Weights of a small transformer language model: 9 layers, 13904 steps.
Each number is 128 + 32 x the weight over the matrix's rms, rounded and kept within 0 to 255. Layers, rows and columns count from 0. Numbers have three digits each.

# layer 6 MLP down (transposed), 256x64, rms 0.229, rows 107-213, columns 0-63
179108053169121145151145157128123132099084123081119137173148089134179047159148180135098152168123051139138087101106122074107110155143149143107105184167116112092160099132176127157099138136102159
123085167074204159144150108116144121145164085174132151131116099129100156170170065176100192140187157145081152100107148150189170183111149141116124067179122094160098150093109096146115111087115109
126118098132108093090155080106080117135116138182119116161128136156086134173110136079107084092105098114151059134104133061129111126130138113112127104147182132115141132107098149164149111073137118
114122163142068121119110151091152123134130114083159070089121151193160124132105135151117105154095151128117184143095105132076120129136094142090071130145168161106125108106169101144157131115093147
136169124147141138146113177135146119071103136091101131091150116107165099080161119093147132098170115123046068109181155138212164166133171151083125090109147121156068137157178163107177115120114141
127127142183147129141209094160123087136132111116147120116128122129103113184211131161129159101107131144141151145105149156144125103052153153114176158140128164108144145123176119105160120107096100
218102137051190131150165102094135153114084131147167145097123200074206113156125094087081174116106132194159088146083119140131133172138038140128134147123133159124166179064162123124120121148112127
178067076105154086121100119148098107120141132129076112116102141129097124150174137138074126159167139119101082122131129091134119149119131123089135140098180139109127111126104116110076116140122159
085126135141082110106127119136110138145200100111101140144162164056150090140132134146123130097147145131131104092128077017105124176095132079116129188151110115116121096123128106114122098159069151
186105186150186164152172089129137137106071103053074092087130077130120131158094110103141134127139105145179062159172128149179108129172137092125100178144120140134124112100080207127086137155122080
084171089110149161140107166097156128113156141113053154143144120080096116113158123162116117177169116169057164136102081136095091125175149104159178218125103131140103079125122108105172178172148082
131213150168147110143162141128131143133142159116096121135104136105066143134169120161139149130090097084132024089113171124176147122155143136120084104122120144138125086085111203155123065106121076
117085137148096136115108143149080153110109120129176112106023097109134140112125155120177111200116163163118100118069120104163117126117144165118087173142178132089114131144087094182135101141112178
124162132140125119136121098144106115140162106146108210113095158128115199141153125126127147096144184062067141173104189131146180124079150106141150111108132092172097117120091152106147105135140131
162055154138126143123112147120124109116098072065128115075101195106162116122120133133080070116139115112126085148193169096141162122124189165093101095136138104114043144131135107093074156126134187
113091149096091099087152107107125155111099120083095124197147148138151146110172092127088181055129130142095164150126072108154135168114091138138137191139114142164093103102109112170202168117157063
133105070131122102131106100115114139125106131101149131138166107126160133205146124168113181152109113160169090189069121064160138107140078106110179106132156137122137139065136157171167129131122072
157097103118101103147198097111088130123084092157209142136088125164116111134156151144125140066072113121076111182121079095153149127108130144153106140114090108162140108091093102149083078147110074
178069074122117128141163114141115162169103160127112136136131154100111094121109180110144106083163163189136073138117108111117104162138176112091175111158191158120092136107172116102134146167004151
151151124161121155115108168162150097120109060162089137161210126156118126148140111116190112146119118139127136123175137164097131129106049129147110147132113147164112160144132103085195177097110145
119059134098078112083138128098107084146161117103128171088115115143116089146107112113148164068138116125075069182151150146074179119212111122048100105140188118146146154112147135081114110135115160
104175138153094139128099121107118128132114137159128117175092108136104129163178117135159112117147101120148168095135142214105150087093126103148210143137124112162155157140105120131185142163167112
172146104094114149124184085106106110116089093124137178147187140138132151116128127142179170088098133121193130168142155089115173176133101120153127157107131112196114122189148139152187091093091132
077134148110140104113112196116166083146131133114130129090143118116150132144216124146103117156148152105083121150142118131121099137178125155083186152130149154178094121130183133057119156112102147
171134136106095121149109158146141086145163058067112164110096116173160129170088151145079157113105150032135078194133153171147137142152084163142118106126138120149109136129110126127099136124123113
161173102134147118139164156115132116127155127163131120153133120161038144111159137131149139141109119131117000124126158138179137111133129168133058094127104138090129092088156219154143093125066106
069121179163128135095086146102149107146071065130126102096157084155199093101135150118080174148117125153117103136130086112191147130147118099176133134134188129166142174175144133119154135107112079
087124037082135150102093144161116092092132147142148119172101169101122181097151136141171134119081132144082130154125090157085143118096139145150183137109085142166127173124086076150128155089118149
140138152198167148136135122109113196076119165118082158091092122143086128137122139138132112092126123182170086046133144101169160093081169126110168171118119123147141147109097147110059154163110154
116145115138115105138149121134099091123169122192172119216141131102127114167183141173067106088089143112089180159106146099113090129120105150139171065105128107099141121152144093101124162206167109
127172167144139137108148127174182117078186172149108101144130110095136140206183122167151139138175104078127157023119173147093122157133084137138192147132084148144144162142126091099135189089166116
064172140107080143092076176142133168181155106198197122175120101151154141100126132169149094134144131138097117085152113110079091074104152107132122146122106144155077118167116133154162143135168134
126140178163197159127134125124158096187143042116096101119139112170150155179161164100149097140113153062077108115135128135088150119113102138161175113115086172152069096192141224137145147070125185
159165174188153092115133105198056137089126089104131112070151101118130141174170144202094049077163091131158119160193130144138147143069132094094147130075104098111156134138122140114118134146183146
107147157153152113117112052167147130071107145144129076179128181092125155136143142083100069153132129092134158112159124201124118111132169117096115170073131071113127107095140150118116098092161066
138135111102128117159113101133120124095089133132126143213085133163115164155119094154148129064149169120152079114122144094065124100103078109100135104149140093091125150117155162164139105118177154
130205184125086188102133164153170111158148097128139141179166128163118146093138132147128103112124091046152117113128120167105128128156096135099077129104135161107155085135134132169143154114119125
158100154136114150141133076158070090213132134087154135054097159122109149162120122144112147085105135128147138208143140146124139072177060121094093123100150154133084094145091224112142117146146174
170140154170154165070086089133122152142161139073118171076153138101135210126068114122167154163127113103093000128093102092145102155129130089149176110119138127162160118117115146132097164117147142
188144156120166136164127147131177066147138067136106152161137082140100137139165145139146142172087097173164121167125090141047192106137103192121122154148120179083149104079098119184117204159098108
160098188136159140119108062108098067133159133134159149187125123172053106124145108240167127132141166123131123162110124172153118099138164084096122119124084165101122074100119160141083129092112105
053091087083123084179125173189125097055096144128088079119115147133121150109117181115152149047139159121078122127156092144150151130156103104171145079093135176160165158112097127084108112188082093
138087092107122112233174105138098167117121124134098159147088120143120166139104100129182110098118142116135083099167110098100103113120097139113160147135121162129121111099111163131150059066088104
149088143129083074083118124140124090072130119127136144166211153073154105148090088108096122168133118133178144097144114094090168076149118126104185107168146140142162139111092115130123137113116071
120118128157103161084121206087134147171137110137103115166152153118143131089122135099127130104132171089097094110114137181125164155136111135087121067133192154216126135093146142108202112092158087
101106084100140157151172164147140081143090159172171184147107115160092166109109143101096095114064171119046116182073109149128152122158093202105085153099141158126157186120086110152133155091069178
139083136145162110081107143134112110138133101144116053163082122070155161097165148098117155195107070117181104120083147146105066142088096179067157085172114164146063077065126187167160142134163069
133163112116042124082121124137125078111088113118186127166169134142209125143172144137109083135126109116171160137127105116166149099110108060087133093121157148145116112159183049140168094066177134
163088126095106113098122137148131158131098128145175081150083127092122106114151172191171101103127146087113171177182108167117139197105137120088167113163125138173065135184115152132221135155113141
109126131093154127115134120134147127109183077157138117130161141098137143180146126142126088147116148090165109168185141115106152170077122156131158103106101120149099173197149138085110125129096180
089091122136151151082114120128182122120154143076172079097096104135148104145191115173122079119137119172061123150116138192080103073121188163085111121125149124145086112092116115101139177145103168
120152084166123123081142166130105121175119129155186102180166137118087121100160175149108161090096119153095160083163153139194137138119105098086134104148184141134147105119133179099158108089115119
121122076130130121168105069158136132110092135087135139079133121192146201138196128115142135106141112127104101147155116126050090179094124144147157144127112137183084095113126142130145127074128136
151049127101153060176120068154051081102113092146116165163107138085255148137168110102119154104107112157115124120186142108185112134118131159130096080169133127153135157134086101165119123100103108
162121109110099145158169186094143092123109169093149063167051079087133074114140154112163147109103112191142086107156156119133147151141138124128117140178079102111119106114168080141031111145115104
074170108113123118118143102086202172136128095097132142194117116110134130128154081102128115103126161144064164155219127186127156145100078097157097199159159102126092108117056134181137095171181139
172100161187138095080121166122156143152174119142164096139117132153154100087129152150140104131103162093130062142164153247185172108178096124068134071133142124174115114109093171103211124146095100
182125121108128127182130139162161098148163065154110162059131183135081075126136147134105139161148110192127095082083154157156123075140197130115174080118104116051105188160109164126129116085086118
161150130123126112134067087145182168099125150102122141160131106162138134092098130096120188110117104198125095147116161174103114076147176149144144147086099133149134084109046100131108124111162158
133098092129166111180156140137125152109136151129120142119163139117125052182198169140129149123117064094114090079130147061149123119118136119098114148117125131181120092140154116089098160166074125
195211136098080142157152082186097094070100131112109129078110096104049128106091190099139180160151052122150091125098078099200166137143173157147149103093095130066160182102074128086112090107090123
065167088152146153172024064216074168130123101132075016204189117124131170171067152168168126068187048075121066169157127218112216092161126121168178092066146050167128099159120180111213141161094073
118102132117110076137075094147115136072138154170164131156154153169148113120127121089087135139135115126144152145087172171133123089107090117109147120108144151118113170096098029089097151139201178
083134124148171124100124174112127096140101089141155163131117108121149101096075138114149102142076165138108108173095157079094172131138088197064128127099135155204112094124109157084178114055147127
165109165143190112096127091119097149114124121118151072060126159093069125199121126164095114102132115086169135127133153119079095134103083110093080163127119109096146127094145095112083194164175187
195070117113130121112115099157100112086170142146138132120127115120111136090112114132095133129152115121095133096138100174142158122094156132127179133162089144106159177108072140103105075138123168
132077037114099120147175155123152095139124116102167139136098106155116091112130131143166118101117168134118135146120074143126110086132055081159151160123137099114089116125151134128198144103196150
151099139088178067158079117164206111151150140111127111093125136143104071157209096150195111122113115111113150167146162133149104079101127120105126128131067122068146117114141077138100190098122118
094117123101133164086080113159108126088137157111112129101064150137134162174099114097092174149109135116123130124128108139133205067156078150110165078057216167112099157119176142184110140130145143
177152135160074119128129080162107100093165105104119119141109139127127164134152133148114119144177129098133128138144137116177125087078122105112168117121156123151121158150081133099149144177130160
142109114155177051098081165110121101151124135159113135044114145156140153094169093106136094163114111082117088122141127075136112100100134149075157069131127149140093157119170045116131139091102153
121105134100100150176161124143064075210112097152197130167141133174189129148106107172134100136104139108111135160091088146151142112118095095165101144106124113139185075164112145081135144128133168
120170099142123159131097116111137104174167089093143138162110133180083114095123134171209172098129184156113180157146110080116149081070158151191140068135112128136146122165115141125137177144066130
162174142062203143189131094117149096147126066136040189107132118116126106212122030201136116159131122106056179149100181108156114180140140108117107156102124138171121140145221096197091113116177078
100116149092210164132112087155134163157119137144118219113110101186125186112171141116120144108132135162134125146150143094146104082142129133162154111111151129098113131145130137126192117085165111
128074107109122153127112164090150105156115146170112110082127139151092102138152091143156088150116137114163117163141090088086141172095071101098169100142140126114161129151203104098100142164130140
128090116086143128088141076128120148110089133107140113090098088151135185137088134139096177119142115140145156150104090059064148071114105120132152140146140135162101165112118147103123166180117133
095194139136125100140112130154113145084081121088115134128060142150247087122125124150122124145179067130124145145134100137157100105106188151101181162114113140190123195144158135139137135155140146
119078112163176093176147193142154165156110134160132126087096177130139056051168121115144104092102135123148126164169083111116195137117162182111141088150137172127135160156157089127127154174102201
107174134103149146110063165105204132151160096152152126094086116148182109152125105109076115186137138116106107172128153206148135149150102085091150101147124162129143139158134157085172067107128128
169133198092153100112096148150136147109100110162095089125125121092144064149136096158113130094089138110112145178171162214131144101127100160094137112139153122169186131172131147150144168146101174
146105158087137163121140128109120084115234163159152101146052148069162114144134095111107104111143090169054155137118158109126133107121161112132121195113129088146114153081107103136166151117101131
136083080106136121095180135163104120118082161136122186084179129125026131155156163162117172114045106105129121110125094159158144138057074155120088143151033214083191136132113111069082105131064137
104100095098077135108075088123136165103127154166146163145138124113125142099070126110103080123130161117120149139124093164159115168079133092117154169130071181127105179134158153125162146154109146
096131137137141117098113195157139137068118135171114105127148087100109150131141097165170130136105141068132137082158127199113093100126100106140156152118098153116152128088111120116121146170147128
171131157065171120091125097138182143151131093138110135160171122144125094105088123063080134109087128118147064221109166090174110156101161129132109062155150122085114146112075148096094184142103175
095130146197134179099215139130123070096142105097067122105186116103239117106106131113164135149147085134142096129116135148169102099167131136119123142157122183158070161186110190149114115165104147
123133112202151148077152074143127119138112132112145145105132096126192159122131122114166118104091112114120158085134128126126139116155141129161083167150128126142160146149140148127177149181096126
142082134160138109093150237137176098108146121193153118153123120093169085107134133126075114104100171110145129063123154135144177162129128225111155128169158127126095184104132171097166139193058185
192098083137154171118157128133110086135139089129145117112167107119155096148106139101123180116102182148142036145094062172154073098126129121165138123164188138164127109138117166117095127151096124
139060187098131079140100133154101140145133141142108112106125123148107121142119126151062094164126088090156100158115136182171097088169136109140167130113112103116117118137095204110132145108117129
168110118113102223094215000050213167108184159148167157118033185125148102156162126056137108144102170110118180080177144105099111071198116076126101144137156075160047144167178145178115151133107104
077094104069112122184069135167085124092095127129141094123147105154157165129056113135103142100163091194172153081107124194139147140111154110119097200066107147137093122124106140159053111120104203
176076151151173144179118117115090092158161208103111102103153115153092135115116124134081103129140132167106117171102157136105148099142116151101096108125177071166132127122152131116090099145129084
161126080182142159120189146133122145163134093110144098113114157102190132148151142088215143088128096126112156146185143089072110161127080170146119177125131191121078128172164121122055159140145204
157095081116147138102125105148148095078145124141116160168117143126162131092108120118128124150156171110082144152147117122095135174119191135156193169134116130139099159132090073108120155085110136
140099099068124116129170145135121093120076123141120112123102208106123115174131170124146146092072157073151151169140134099109094106111127074119156152104172163158137104128136123133081177151124123
133099117088184115141104121119127163164057131157140115214086143149201134130149147129075133142076140147157153082159131130167121123110132102153126137136146129124124080160173117137112091132107139
147116124100176105121198138124100105188167160133142145115134125101107115123139100163111106127120125150112136163068122079133071149135049148115125136137145129145131112104152168171104066128098121
156134103120148138145156130122060137148148062103079102090089143124152077141110156151142111137162153150090105158117149152106095155181097189102124123110199106114119097184136096111084101111128199
095157139131135141128085053126103140063083176084130073099144112132106164099193099095146189087128115141135097118137075234118103192081171102142175093123120095126153148133107119148167074096169110
128124144094104088131136139154134126112100144097100172137129115156123150144144119131098172087096157142067180150134142075090147094154059101051102108170164048100144107086108094147159119120125103
172073141118065126158070045132064167088117131132177136151133131166081158124112152093079107131133119124089139205150130139126099136152149112075131073100112134110149150111112106104141093139136119
165105103107113151203166159146121131194103087110112134050110122170147134177139119133139144119118141094122170126102149166158073102126090103134110131113105182175133092114149093167095120133158140
138108100130158090184158188111111119166137143170069130113136100073078080142140126142134125135143194126110128146143124127132150116122105129103153125148135128140185112132168135180114112146105140
118097049100175095119188142116161121129092143093145077149091104152128118163105098115137143111124133112154093114134078104112124135136114115138125125143105172158143127171094163179088195077090127
080104112148111097131075187172179078157122142131088119135120097125103150149162151166133129161156155087135108175216134162180147127165124111095180080155118146149142118119132155095154145094150120
# layer 6 MLP up, 256x64, rms 0.238, rows 108-214, columns 0-63
166139140121151138098127085136137032100121108132115207116148126159051126161192101115136163143133113076097163132134058107166157180141133133162135156106106153139117147113161101062100135122091119
115101147118121111116152098102151105115118113113180108178137135158156130146110169044150114190123142083157130119076128054130081146124159123149123169112132142137172094117119158114139100137101098
138147130123153092159105101155103106100146155149054139126122089118137147122131116111100118132143141089107112128158150159169163140152180087163155112070110057147153178146092096096140132167152142
153126169157105139083104106109108174107102092216134124131120177137053128162118123140122174125096100081119158135143174149143158089087188138146178136133090119174174131150156071130060107166126143
213111157133110137115107147093147128077165156095107123149142181136161149145150165154141148085105168124069102080102056118149132149143146089122128136147108130102154185127115138155138112156141160
155148147199119095114121084104113125120168120171140073093120105125147206146102117083128095189169172135153145117136158100210158125097130143105159144068122103071140149157198069150121064174144105
102144142180147143141143155121067070151133138157130127089121120192107165157112160129152123135123160082155100126096125089072169097155149139138160145164137128147166145079159131128127146127153106
143186163102092115148114141114145097063105171142080181119128160170084119124159138104081107150150115133166115140113134136101092164160132092167080111123105137123137116086110125133086155105142138
125112145139125112156162072084079124087106120131152091070157151148121128157069118160143188140136150140207169137136139049169117153051130107172113199091156143099150139172099097117079126184097097
163136145087145077151108150167158137100111138120076116151223173089119114096117132157030127162102149108135215129161158121113161198116089100131140197149134063060187128072146107135155122092100118
104182123072102086193110127079158144108121140149092130129198170173087140071136037132124137157125105114089106101143137077154142114126128138166136096133095110119085103165133150160126107128100168
074092159130126094139123177127105088153076133189106158200156111107083141175120095173118124131163109121140162124120110133078077125134065104195154176096106121129129147162137190090157120093168123
116138129045146133146108148119112143172185153164157105099102117134112150110153173146061085159146106112146140082082109082166096137065089129120115164165147130131129099164096105145046053120101111
156083147155094106138151101149082138128142192126159124120123120113083158162094132139124122139141102095155155144076138101118117151101123106149163166109122183197086143152125194137024089156080104
104066119056071123128115095151152112066141109176145146174158120092118145117113129115144166161108152148099158089124153125112094189069140095132193095174104146088188114066108086085124191145143062
115071123157063130116140100157130126161144116115140111117151107134172142121149100123057147159128096158199158149093106076121145139126145064101155101111134158082150129091112124144111124149080100
110103173153145133153087161127066162156149164197148140135092159097130131134075095078128137190135134089208134105182073109107103179125145145135133135134141092081143128098143176176125142134098071
163159116124117109094074161109165111131152136201131089134128103100087146073088160122149159178166113147106176128176206136149120100115168138130225138065027133180143169176110114123117115162128143
098063154115142087098124151106139124121193100154133136141151143083137091116128156092135104154085164114155128093127098128161104146066097107108183108166093149153139129149187175069141079137085143
126155152147146096109070076123167077075127186125063160163167215108097089120095120124091146110159136115086122131116152136174143110126138073127127118106161105066120197133080100123171087161128158
135157139135116125123109108156169048151143117133167124068172136116091135096126090150149146147181150092106149135071054149125148105135098099124118126078118155133096157165082111115119104120153123
079091132079138130193123132169084111128121135106124119081161170097125175157115173104116109116100175073128137115152059142120114195130133110173106122143156135092126137131145137158118099161092163
087108132100094085135133080118156162135161085110098143166154160137159138163160149123111162107102164135077141080184144139114130130127139106105165083152146091153097116142152176076128127127184162
143114126102144104168112182192151098143124143127134159133115127165135141118049145172110128096131146053186168138142138163099139144080169134130146087113130165099124118153144083092154082137051106
102177144124121109122165122132117108016194170173097123139171116123136154079149118097161145152198169108099069074079146141148107143104168150152098102117101141172099116087167146141108083134085125
160113141116121102176134060125105118112152208115141108121174150121102127155111138062121098163124123125159135130083081070127073190121075093132115140095083124142139116090101151083119076104087099
087084118124151103122110100192150146053172182143115116128143111146116210084123106079130147142157087120159132127073103144139132100102118125197203138115096123168120155122121087093125163164103170
112103145101073093201127135093142160111115129162132165087137102083141119089121120090096148110106153145135166044114146077104167099159136114175089134160160055093102145117127165130125142139141128
137094133094147153141109132138149102093110109150182142198138175098126079178067092129104109119142146145156127088088158133046110184112163113171111166123078092069151109071181092104138132134101084
097095171102167086149109134114116145153151092185106116156146166138137111133076133146082172139124147138151187130097123096146140133041110136107161150162110141080113117105226193087152107159130135
147112159114107097196106132123140123112119138102023089108126194089076119109122152084080168137140077080175192123098129137130149127134136120149116134152113095104139093154147125103030115089097076
120088129156112097109029195178188170082136115151083122088110130067069120114142119109092161142113188156126108131139107095165118165098146093118105132115186108100113140099103113104097069124144090
154105125121146024136103105129214113106155166167048153103121172116051158096112097154085107139159151144170093128166152160160088086029140136165170138114133191083157115128154098144094151152152138
176068141097111117133133112113161120148110141151124093153112110106101087119085147094079081150106134112155182081102136077100185136107156144129106159123146181065113149116215167109110133157078108
087162122119150129139177143133155131057162099171141136118153119069109157125097083089121125136128164131103156101158122115166102219168112124079186140136115161170114139115157164111118113192137100
114044158109122127159093165126126158110100101148113118174113161136128097113076165083153089108120146072139163112127130173128129166080172120112151104131146101123129144155167144108151079136191128
138125172097113086125079087142079141119103160177113124132134133165071130074097142052171119091098172095223203162100122095146146093127087141171104176154132112157106145150156102135128054118149112
162129145151120135079052141103076118133195098047063104129188071071036118138049092108118038095116161061139175136175143109152126139114130102137138123129148119152134190136136161107098161132163112
190179124128132130156141136140157078102129134106156153099145108093069137165124104113059163168102143159166148144127070105095079081092142086160168102070182149142152119145098103039111097180113124
126080204130084137189133141069117128098118091168136127128100124110090093118182085104125160091159179125149120081070107106136096097106096168135162094178087073145147138151075144117119092151156159
178101140101039085116115156109148118140173132103175089106127132113092172141051135117187124126105147121100112107135087123086101154083092130097154146127173114144059098113119091084036089139154181
123096147119112101080126162120137081110166128167070144158142155083140135152129146078163092108146089115142092138158071146061127205154138101163120146147129099111178132145127106151094161136161155
102171131138160143175130099196155069129104112157114080110152079101108149105089077112140111133121144126174143120064165126129103179118098111163173122100111037086138116082142168132104122149124126
134074154079078114127122143147162170149179088195119128159173132118154140095090165067146110115147159133044154117094154097159135144166135138133168142118152138127099137114162125097167097177127082
127143115094085104117151125110102124128101206149114150115130147131050241145150126137077088156082172099086196141106137113129136095067115135104138134079154177178146188113113120092144106112124133
157090105147118145171134150123127082129160151154069098123104103088095115163096132114109126200166203102101146147123153088120116152066103079157129158159084041072068131074116111157078132159164066
152095118118172165145105096123108141104149126125145188155093123129089156178128147154154140112138155165183119072064083038100147150067113124143130149152103131172094165072205117128112066148097133
101129138082118085119117080114207090105107105174136105125091130122094108161067150141139120174166130111205171125119157151122110071157126119165173143052093115114130209170086147154123160106082135
150167165139101148178122094090084119122134091097123157192150153085144120187118128164114139104099168115129130099159146106104140156121108121117173114169143112159171170117144107167165142123150161
120063110094122110140135122111126085132156145131149117198119123101089118190088117062131165101166080126186094128132096053087125202132137135153175151145097126137103116111118101092105140095100172
118124136137135103128119185142062157065109200151129124107123084127097209134175125111117156098148134138204126099118187109157102146104111074115179144117147149142114110145116161121073108157089132
123081138115105123170124080151081162107167102177070126140113164129160190118120145106126086084147157126136170116129148128109123166118105133118141108094099118093112118145196124084086123088132172
174000123128099093185122098147061027115111190146130128159123149099185106152071103171151094074158132101176103108067174146202113101110158099133141078127110072108208149124099126145120089142136099
101103139155137114132142144116189080055113101169046154169201145086098162159119102094145154084115084137162102100182024134089123102095119119109174102149126062064130115134154134134135143140141147
114081161128123132124144099188182139125104160162122119178132187105109135130107120108099202108139130111132185101166168091158085176107147076110125142128071099089225127112203085133125091104135088
113110129069169164209104072134164116105163148129150141132181151116090198148102087112172135137143102127123106065107075086139083190124133144145094177109091126112199111136147146129085104108112162
126139126126157064207079114185127089044095081202108111070197151144037163098108122153127136119159086120161133098091093110121147111111145122122165102122141136085138141119112134070146112136082100
077164119067144122120092152133099127134114126133128134153192185188112116141107083075123084170117128112152102156153122119087097138081137093150085121175160098101122131115089173069121111145119105
084137128139075119132120088147111151150129072163104128101120161179137121142150181115120096093109065140131122052116128087154112113111153142129106090123149143155122103172098106080073102166119105
161129145031103115138117119222137104071123103159063153100098127164119139051120149178154128155159144135129102101121161101124157184119183099180117089089133078106166186126141181171098119104074071
144127138161098134175103112175097139106104111070067098159187130119145192156110126091091116054238147092185109091153096102086088098140121102255134119103139073122151165072178169143054137138150145
125102175155098170142145125172143097149134160101113153121142167105111128151106109133173160166107139101161116112054149112171121148148178117132085173045140154081195132154108085166136159182097147
141100134144148134189136091181089138132123106193134128081152160095096143099119062110147156136106103154157124055126141048099086120130158092155159173143120078077149122102136124125113165142092128
134097186117137112043134060139113114141186141117143115137121147057146110164085153153094123077166073150110132135126118127140167172125144089118146117118126119126110170110160135081038114151136140
066149118116128145077139145076129105168154138102165148143142124156118110108096127105108141139160135132128132103079144100089117200097129096160074138116136135085136094115135153125112097120116130
070139087077083090105116151169151164106148129136116117104136123146130135134099164125178100175132147165135073131123135139094152152088112124150157141119067096116111123129146120087091119140161208
147109111127117084094127075149212134160131163117121121165119148146109098154172150133119072163100112096145208143140101090097149112111128054172126103129055148106148121140110105093143141157078155
133141153121139133221131102160134155138147110152166162120100187133098161168102139168140145119131170107156109065156081122074153096072128129138177172146110117075104134086204071127122116156080091
131150167179136138104156153128141130144137130160165131160090144125146130155145145166092113164143125124149120133141103059119156115127132127128162123133152098130109116140184166120122149209093142
081135123131129074187079076101145132117156152160123129101095155167173139138133170108109067139137123041152168117152113096135084152061102115115117102148131137157126158122126091114112167139098129
137159145137134096104130110173162143113099103169124157138133148149087114168063152116095099118102160137182115093145111129152102105074181097180133071046140101119148152073097124164106044156118136
100087147087090140153068142189111120161176118100143193110141116181152177139107153143181140140112193122103173139157105083096167053105122156110140174128128110054103132102114183137116152112109117
082095137035148129105127115126217110080143089132137192097125164124124133075108094188155177130123139061106220126142166123152110139102153112139146079146085136112169173117166093134099140138211071
160125186163098116134113106067153095065154128176126141113142121186155130159157124127154161149152155092144193116077128118122143131157150121080126142155120172118152135138149108080152168129161107
117105105175135124112072083125125153119180156086131119109129088136127161061137091064128131188166144167122126137138129137148085110096193131146139144067066117072156126110148091160108102132141115
084106202088149152117121122159090112151130175094110131131074132145136163103111155151149188087129143087095139124138135094094136145137151124122121163098144170112100103122148160125140076139140137
152200132159129146121155183172145034139136134186159116122142086127132138163103163091134076132181187072160159132155126093160078128145174125152141101099140105126206164145123130131080142136132113
148093105159109107215155093126179127123182138112091109200140103088112115142127108066086156122138155054177111179130096089139083149117153134121149123123143097116132112119116083136075123099153127
163106153142119130082076074108167147116140156137108125156114119172160162141129150127141110150178129086156136121152152178176167134119103093167130119098115121171072135123162154052143103171134108
141144202108099084132130122093150175155163140174174133116162189134153139160093165140148117143115200114170149095136084156145097108105098101120137140106095123084130157147104155147139124151121135
125140144162133079125131097130200117134108125146073154131072159177127184159076122119143144164136129137136207108169125129154155156106154112125134127076162073168157192112123173109137116108127146
116111205041151143120124107136067145106097213072105161090130168112134160072161129154124172145093128063113144069134083112125147107085100111092102137141101119116132121110157162110093076116118110
095111106157126166137123165061120124085142125117069189119105152063128156125099066090138136055059100105109126127174166132114127110152113107169114096110135112148165170178142137136126127154119162
106163145145105151159131121080162078138183110124110184169099165094124130078144141138101149094130145132115172082172133151124093174134170074147114108158161110129137120150120107139135114097135053
149160141061132120124138092138186111158163106120164174176166190162135130142125148152114078098065160104139138150087098075052139095088160140116174104143125093127133113123098083115113140137100132
164126117132125171157163111136082135137125149160168187177139131154094106167045121075092166197128176106158130132094157128164112179128131100177167189117124168118173176084106087130038137189104166
103101141122151142129091135110106131076152225124100112148176176136136087096126160154124127107144129089106104143093111119135124115124126152139131108125112147151112104145111139092122107173174141
143131151118111151153142167135135063114105150142126179134152113130047206185135046144160122098085133139131146114077124065115101169148137134178142144157029159113187130082184140158099163072078113
121129149172100079163118148086096102136122126163125126141139103172132113162061133136127080104145119120134080109160090124185174072095151132149175080108093072150162137170078182151115093145128103
130108149139122101135131125108186112107154133173152112121162131082125113136163106136038082159137153069159137156072071139168112111102112141138177166094104168099154138150114104139103179137110106
133103178193112100126011078160138037084118106099115181172154158138051170121088115178141049134129098084125107085142145094111083180079101059073176081091077134053221246000129164146089074097110035
166099134127127132096064092174117154128134133093079167180126145086078141116157131155150175210184108149112096119155084097159168204115125140139199088132066135081173234128116162133074071136128108
104133164143131116079093118110137146105169152125121142158105113145141172129135100147091167079142122129119128110027111087080135122160170130155091135125146048061149141129126116155105143121166205
162116158091160124156087122108176129101174083100168174128125136194127117130127133142153102155171131133136144137085100133143056170076121060146127159056068147157148124049162117122089042153130093
174107137048094126142119123118107148106157119163086155096116133132124108163173131064135141186099183136118157111153097088084156178145136090137112124119125099145111155140124106168111146126116120
133129142114155166191084116155158105115121136118131147148100179082155138145119149119123147105115161128199121118148103101158129167105152183100157175120146154100171115151077124084122089138105056
077159163092137116117147180166159067101147106131121127079169119141129105140075111163154121111170164075110189142095117153139172102099196130122124127133058149126141176101097146170107110145126089
109115142146133092125160149150106109127164160157136103094171126118095203110151120061081142125119078128147168136099089114093168166137118089129102145147118122122132166080133118140131147105092141
162138176151128175132126151170124113039112141165117161091185153151112140109097108127121145141173113109159108098149143098082118096162169119091169112152143145150107187163112101087138153142129133
184161125139129069095114115197103058132090120167143148127138110176099201114026106105128084112208124160146112136066111086150163168087149126122161135076128129117157180103103093093028113173030128
151142196146100113132147100116090117103128161106075135091108169100149167099143165109089104144178132082142161095100120135081134182143155085155121151044092111084159128119134083116139165131131129
124100202123098174144086114067096145142158145100155151088123102098113171099131134137109143119161148156166113131091072100103100134109134126127114166107113080086214125125236142113150094116114133
142076119101111092158119146186134126161118114134086149109123205167137140145085082148163098116125172085195154132161105124074109069134144101132146151094164117121107111191127132145127131120123085
088098146065114111163151115132160163159144108123125126189123148153088105192111092154118164135145154157136123133155146114164128181104120153109149089111166118114091130087133170108119108119110169
161085141150149125108122113140130093161143206123158145159158137108105101140063135079117118184135177063135137146107130109100063099145109092126089175138152119076092126116161099111105085121101137
105125153144102116085079149169090089095159088153137124141118104130150150125108138151087101117175180072100144118051068147149101185109118138106185091173128095163111142140154169040134138123116117
128043152135120110123092114164193138120181154109114154160128117171082207141100145112217095119108137099123115148133187094037159087143146093111173163081067129160121205104107183114134089107141101